From a checkpoint of a small transformer trained on Wikipedia: vocabulary 549, LayerNorm before each block.
Each number is 500 + 25 x the weight over the matrix's rms, rounded and kept within 0 to 999. Layers, rows and columns count from 0. Numbers have three digits each.

# q: layer 6 attention query, 96x96, rms 0.154, rows 40-63, columns 0-95
# k: layer 6 attention key, 96x96, rms 0.157, rows 40-63, columns 0-95
# v: layer 6 attention value, 96x96, rms 0.149, rows 32-39, columns 0-95
# o: layer 6 attention output (transposed), 96x96, rms 0.168, rows 32-39, columns 0-95
q40:545503459521530509512539510494485527526497519466484524467482506498426520478489518475519537483504429449474543511508447473562458513481539533479515487523487499497501470517476495509507476500475527484462515469511452502443488540481489542451521469527468485540540530512459532537538514486496481518
k40:532538508508471553490494461520452508509536521482502514442504469466521538515489489500459505485475430513500522464516519495497508509485523480489458506505512540495423542521498472500492485475487477503481528489534458545477509526486471542462482497508534469451516520495480523491513525495527556518
q41:521534480528522483488536512512526526498482550546522504503549521486523455535502474483509475530503520494516534520553498484459447481531541489505472455465515509482514443494519454489476485527473473458541507480484496485501475475530509483519500420533484512520512489490554517484514447481506505503
k41:475510484535559513496535507543547474477483494510520508507518532514461524530505509455419470471472488534500525521505538508443506506517543528529471499451497523502558504525481500545522503494480436473564509477506533471501483470506470486469481512466501508459500486472492501526495474540461497505
q42:490477507531486505569474501520525477501506499472466499526512493462496473515527505503536538518525499505505518536476543481529499500495438479504501507505484539438494508561493499476513477519464506454540533509448475509480538508507517483515470509475524574538525432490507534499521486477486469470
k42:492508495502507521462517479466551457501521427496472536463519500504462479530533484512485504453534482447551529516466557515546543482520478449537486473521477527492509479451495524504537508498471478454488513493504493505492471503543518495516488495486546519482497526522504476557519445475465488505
q43:470475504518516551483528511506510521570481502532540496480488524561521466504515524506518503459521509524503443466482489487563470453454497461502512503493549437487503486477535466443472506547497494549454497529507520486477516503499503458462491517493523519497541513471504487466484486512515463471
k43:491509534522491486499450478516528507571485545500510514468497494497501506497474512489497495480490518502546481435504453543454485499514520513509511490480545470463480498502530447467518532502525542504509503523532480506496499489534495500497541464504518450511507444472486482510495498514477462419
q44:495437523534533446514501512457440504522506475513528547493511515447514433503509517502521471526544483515467490470493572456513521490521529476531500471471519511509485485536539521523491525470482504486490498495525485490453465510488500490476508539508526485490507541532481532457475496490425565475
k44:465447497518524470489447558491466476519484518545488503531504498444448479498525440450505501500534505532489499464516528477523496443536506522562508502484537526484510479517500509483547505456505509485533467508552479503485464478548496527480496488529445486535544476530536531494504557471481529490
q45:555521480538483543490493511476537525493506494520540462471530490466512500466491486516452525495491457447518473497484478509526543488526464548525498496472529458516491474555491541541500551508478524486494537521480544526517474470484520478511507478522468483505460501486478486453479520510483481520
k45:540474549502516504470466492481470521501514509497491468469504494541531501519519525474468546522511534479525512515518522477501471551551466518496482477529501499502435488506480507515514478479497492533533493532492489557502461486509504491522516502495438516500515478522431451484490481529526506502
q46:484454531486526561456504500527513518443489496508476516523486498526510544499455549492501479525501498494519527447553472470526457547477451517449459468514510520499526504457469510526471505489516460481517459507524541482476490480505521512528497485541449517513506513488489500526476534514488540465
k46:484440535514518546503486472499525503465470509500535507534536496458507502480418541515487472511470531450513511513523452466528504522462447542458524523502503524503522517483521523541486501510516462485539474524495512522447504507453491515477491483511476509508509533504468536526481512526466522494
q47:449512498516513539534571492477472532511462530485490420513462494523502475472525503487490472528524464510555518521529514505506516462437498475477535477514463513532535499498501492483515514469501526471563448462516552500562490532489470497504531545500470483502495536521528503524528480465523470482
k47:523472510513489490495556491503513502554500492511510512478485486454534534491476483534459548488529527524564458473499507506484495525527461501463550468521506508485600510492463524511523510492487530460504442472497515482497538509503489446464508485498483479447490510515465480524539543464513505491
q48:512559503563462503498527452490503549483519484482485464496494530486483480545468468460527523499518512527450481549477488465465473498508484476497491491552505528509517564515525473503448511455514483515508472489491465509470508520538524487488536529494491492497535513512499491483468521493531514469
k48:479511508499466503496536493474487526484535488557491509548480508489522464533516497498473513503573482486421527533487449525466505485449482563517472557565512494513533532493518502494495527479484519501512531487496468512525478537489501505430517495524507493469494544452476458476469508473515506455
q49:560495479458512552488480508499497518506495492475500507470477557476532504483437515527542470514552555504500512464464513522492494523521550492530468533510492508472529493487491511492474523523488525453483488461479474489511541495467492500466493494501519544491444544506550467475529504465487503448
k49:555516503524486540515448488509511509500558437474552464507462519468488487516480523498495476474525544508516541483446503495487547474500552528516477504489434506522524470462486509473492509486506507470465479519533491463515502531455523522465470582517472463516510502536510487517460510502508499501
q50:489520522473524538457505433510444425462488498506497494488552490433526485595514472483488482509457503447462482468478518498480474572502494538485517512521506495522523461554503453522478531519507522510452475523560503504509510530457511504500533515487563523504503517488487513528503491492516493506
k50:518525471538553434501523479503499481436529493505504472530517512486549489575475498466520496525466474475504486479516546530480455477492515465444511483532501546510517489507509511380487525545497492494482469550530507510518490491458504474545486504482536501507527507460508523515461502488468568510
q51:513463470484566496522518477480494513503573555436532506564483520485510462455517535472482508495504527483459490512521556485486507499472488480488505493466507484467473467482513496486508475548481506512511510500487492504516494500531478497517548521570453507478519489504481487468474502543524491488
k51:528439487476566523471511506541459469521552517479494516528478472523511481505479477476477523466515538470475468485495509518458550510492502521492501538515531503486520501509507504516484521501473516495512492435506483496502547485531516507485498502494469473527549496500525519497538462527475451465
q52:472484527502543498488509507513545500518519499514513495508494487495507520478546479480451488513506523474482526494497490465524458537535485565509511492482500472498497538565529487478479512479499496472509517474485470488526475468529487587476485559476522530548479475455526473478476525487460489497
k52:477502501477481494501495447510560503476488492457455493542511486537536511466524464495485483494522490481531496460549545493544502541530485505489516470498531526506507529504501508470473517461564498482530498512470491501491489516504513516488488571486483479521517477452531529499439497465511524482
q53:516477518506487486480532514522498510491481509496498498502520496492514469563519450534547477540512525493483502494513474557534523487505462486484553516488480490484432500466519471462573489477444518443486506465476506504518443476507487504509463515500485505540513510488529491508484488490490532537
k53:465505531494541523453520469465531522483487511496537468530539482480422518543499482552514493523554519512478501493519503557505501519529504472497529498495501530528479521512489469495483463478469513470443524502492509466496481474479483507515539493488475455496495472504500498490488523516486491513
q54:500485466482508548540473544576514499472468508511548486519487534462510467507487498451496504512508471522492511477503434493503542524510492492499440500480488505526472493516452530517529483473506515534498537486492486499508492473456493501474530514501536521455509480482543500516492505486509465499
k54:481484503511502524497510494495496451486499532494443474506513512553533431513495542523517512486516476479536508487439472522506503516498513514463465465448519489520485493486492520519501497483515489495516518496516451482484509487496487488458518552499523474468484516541583482484499505480508508559
q55:478466522488554532493465563476497499463537482532520462486502508480534533556559507492495486465536505495457462495485474513510527480551512529458512508485489528504512529475511545496506482486490519511474467493524505496499515507498489479443505475549501444496489468504421527498487465510519498513
k55:491507531516514492476458565484472556470500524507535500479480498538529495564510479493525479441508474494475458491519471517530486510501452459494498484492491540524472484511506572530557508497508468510505508503432514481532500498498527499483512475515508441468498472466471505495504515538528504491
q56:489481518497557508514486496494477513520526513521473518427491518467517477517482534498484536505505480502496526522558524521533477494436507527453498468450465463433515491513509458522484471552499502479495507469519519526493499476510513490526500558457539496437472478521522490497506507507540496511
k56:578489521486524518564486481474500541511498495498498493415507533492502495505470478459496468481499501495467510504503493517503456509461494528489548512501530499480489501507477464496492499501518495494498503490524525435501545454568503506487472505485524493529447508465533515519543533499507521515
q57:482492487518494483500542493482533491509487486485460502507507468493507491485490550508506480508483517494460485524483475530496518506529549500494494483463496513507447470471471515545495534499532474478508497460543565549555573458505467510502488485462517493500526520498519550460485521441469503491
k57:524487485574509465543507509456549502496508503497509517518508542479485495484536500507487495499539454491494528509508475496501492494559538476452482497511502519503488464489453487506498477476534492490466424509516521559519557520523494485506494468484451515527524499469486518483500515536510475488
q58:490539538531535501519454498544480523497515512505494511537536511515476498492480505554487522485478504534516502465487526497488528498466496501516497517476482489509502501509503499486514526498531474488483491460519480495477513452518447479504613492465515508524466503480473497509523471512476501472
k58:519486492552510486517489493508522504459481506509490476510537492492486537503491485532478511458493478474518522465423543483474537523468519485522545502523497464464500494501513502488501510475483484507555486481497489493492458489486502509498563523513487536543503470481492500457521489495584490500
q59:461514472504522575501540456495465527485555488487465506478509563471513538474511473569490477501492510498503466486478501481457549534471489530528493465509516506472481537510525504514544483496488471481504493513528440535506484500488512485552463513498533467473541503527537515505482472499515498465
k59:518521452502498499465525493469504513497514480517500524478539553515490534491470490492545501522537496497516479521488506509490506522490494537505531470547476494471481463515515499483494538477502443471488529515552480452498507514491497491499479503526521469511582515526490485437489490499512491496
q60:498534546499448508530512505498484476519469555488421492509531513515529539520477478488496515465478550446539470478521503459537543533498509482482491485478549512482519491503452493476505504482486448529491507488492502491508477498553466484504507486538512471438445531493524506527485518458513537542
k60:479508491529514483536514537469482488534481484483478503535488505490473578544498525473497553507540522528480487535449490454488517542461530461473520468501533486443553483481483503493456449528532549488539487555483492463521467512503493498454511470506513538509531516481477526481496508470463472535
q61:522507525495503519490506488467546492544487527483506487519482480526521513531481530526475501503454478479450502463521475524530500520466552459545492512500445484507514488428513508479530519476492527481520502506432477523474551525518495483475495482592564499435516472503526459504470483527489503499
k61:498506541488535511518510467516465530502518499500527483514471552513500524528481491510508517492512450512508537422547476522560497532449560497509505475514456491498516470503530483523508497518503530503505495467464469494485565464517459489450514499549480524490501452507483485495463474523466518484
q62:513541470491568503493491429497479505516474515487473474498522547471522507467470458479508540492477466501479498510519462515520472501506548463469520505509543542527484463491524524459492543482520533526472499529496489530457481459518482506549458524496481510528486451481514518491548497470509516455
k62:517524475478548465493469471516486470450476465499525462517491509490495508488489518489496519549516493498483496537484491501503465494504542505493490475536521562512475530517482510494542523486500540452536509535509486495473515492491478514509521505530515498467498502490541472495562496481504435464
q63:468449450500495488485504509504527511509528520489498513495530467517470457506491495528474541478538439475431523464481468503508504499551483463505587496492521504513499492518537538534518503478471439476488506499497509447514544467531503499552498499526491464512475495548521472493498527507530487513
k63:463493456555529498529481529516473493558513521472446466478522468509472484506473472496502477500578476506501480493559502489497512497531513458478508515522510497488484569527511505565500489508480455447515502504516513497489486503516502482509514466503483528529513515541542422516500470517509513478
v32:488501504502486470506508445519514480500504520488493494536500529473505465515522485469493494461511495477553506526515508484497491527506483515469507478515528522476486500505478490502503497543524537472476500510498504507514525518511491512472527509490522461513541475522506450505456477483530500514
o32:507493505533502510445471512481481518501482504508516480469511468476483541573471439528491549487512495506474504511483526478528527461470517530482476511505474507507483512441488485478475529476502471536530510551490511538471487505485523483532489518509507522502499479513470491530510521517477515517
v33:490515484531494498511421481488475484488508498501454468554527447514527486486495493500482470497480483521488484448485523496487551479529520440502508528528508525524478483472555464508490539492518498539500510508488510510495510527496501520524501563532507481505523460459504524483486510469466519512
o33:456520500463492519534550509499505536497535487507507500486468478492481511501508482501506487536502501505469485519509483458493494506476476510482449483504512478483512552553510513490550478484522519497497508519497458455514490491525467518520515423494466537506519504508554482515480503519488515505
v34:493508502481465494475478522486478535482510502502538503539489540529522494531524499531470481488506483524441537528421463551536526488495493490543522490500485487481501472521490488511490538507504492527490508510496484477464520482504458451561536491489479480475517521496515504492495473488478479508
o34:531518503576504513546492478476521481503487487456493505487450484494514508495473484497519514525514537465497483457492544508497513497459513469440519501494504499493493538439527520486538445496495502481487463501533527539530484520496527514494460520518499482489502538501500536495494522550482460463
v35:504491478469517529508524520535530548472520463495488539505521516535531526530464503477473496541481520486507503510523564529501503465494487486520489527527506486451498479521463501545488448484489469490493491495446530476427486533514472485485503472509503457471512540491501510500514513472481520503
o35:515522506524491492496491496513465455465492479498538494550468507500550496496518522478558477496520481518485481547487439476465539501527517493498485493472512497539547550463498472476531510485511540527521495498516511493500523473486498475475496511500517522495473469496480505484452511503506505477
v36:496514508540501548502476488498510467530482508482481518503495535496481521521502477524468504451466505514469456474482504524463494503507533510520503472463521515523472544549459508517500514523470549523484507501530497512509511480541517477474470433473486526498474464536488486504516481511501516523
o36:471490508418511473505534456478497522453511523533528503449472461505499464477514464459501493506560515515504522585511470462527511492452497502467556511529520465506511494467526517495462496516519507518472522530497504479491508525437465573540533530525493469499503515489508492518476505480549500484
v37:419501475496502508524492505522519481472531473480471515488511512505510535499497521473483536504502486471509526498517504524489533501544508548495526490488475459492506485507473540502493509488470510487507514495525535524510516459510512534506494533489492479485493456514488444479511510497503449508
o37:507504500479501464457508512511475536532461533504509510514492523484481467498495468526497517451505525508495513557495478445516499512448498452522463542519503552513478473510515465500536479552505472513525541496516513493537497518489482522509492493467484510516470515505459520488486499507485529463
v38:498510490499506518484470526475527486490493539454512457482520465535490467441474530519501527499521511491483519485499508519468484466500478473554530504489521495529499527530484488475546505519504492484492535528502486498498526501497504468478497506525497502500463482501498508458497523499475508516
o38:472493480516484503503507487511501499506490467509491509514467508496521492493505480515514473505514530532503449508518461553512473468463505513501496469500512471511465512472506497515512531488506526468462532498494507506509475467483482534538472475513555483494535553548505486528526487485516505480
v39:466487513474526494450486514509464514534515474530522537485452512506505485464498519537545478528453466533555490483502556519470542523522444509503511463542473494529524485483481525470452512505541492478503503498505515501536533522467512496469498451494482520489472511488503501520478509512516522492
o39:515485490476519527532516486552518530545493524454488460488519466495484514498491518500441496453498514524472490528524455515514483497520531526515517479473511481497458532533509468524472480463482556530517512473511509493488494488535509476513498517513504466470489506473452481478519515484515506555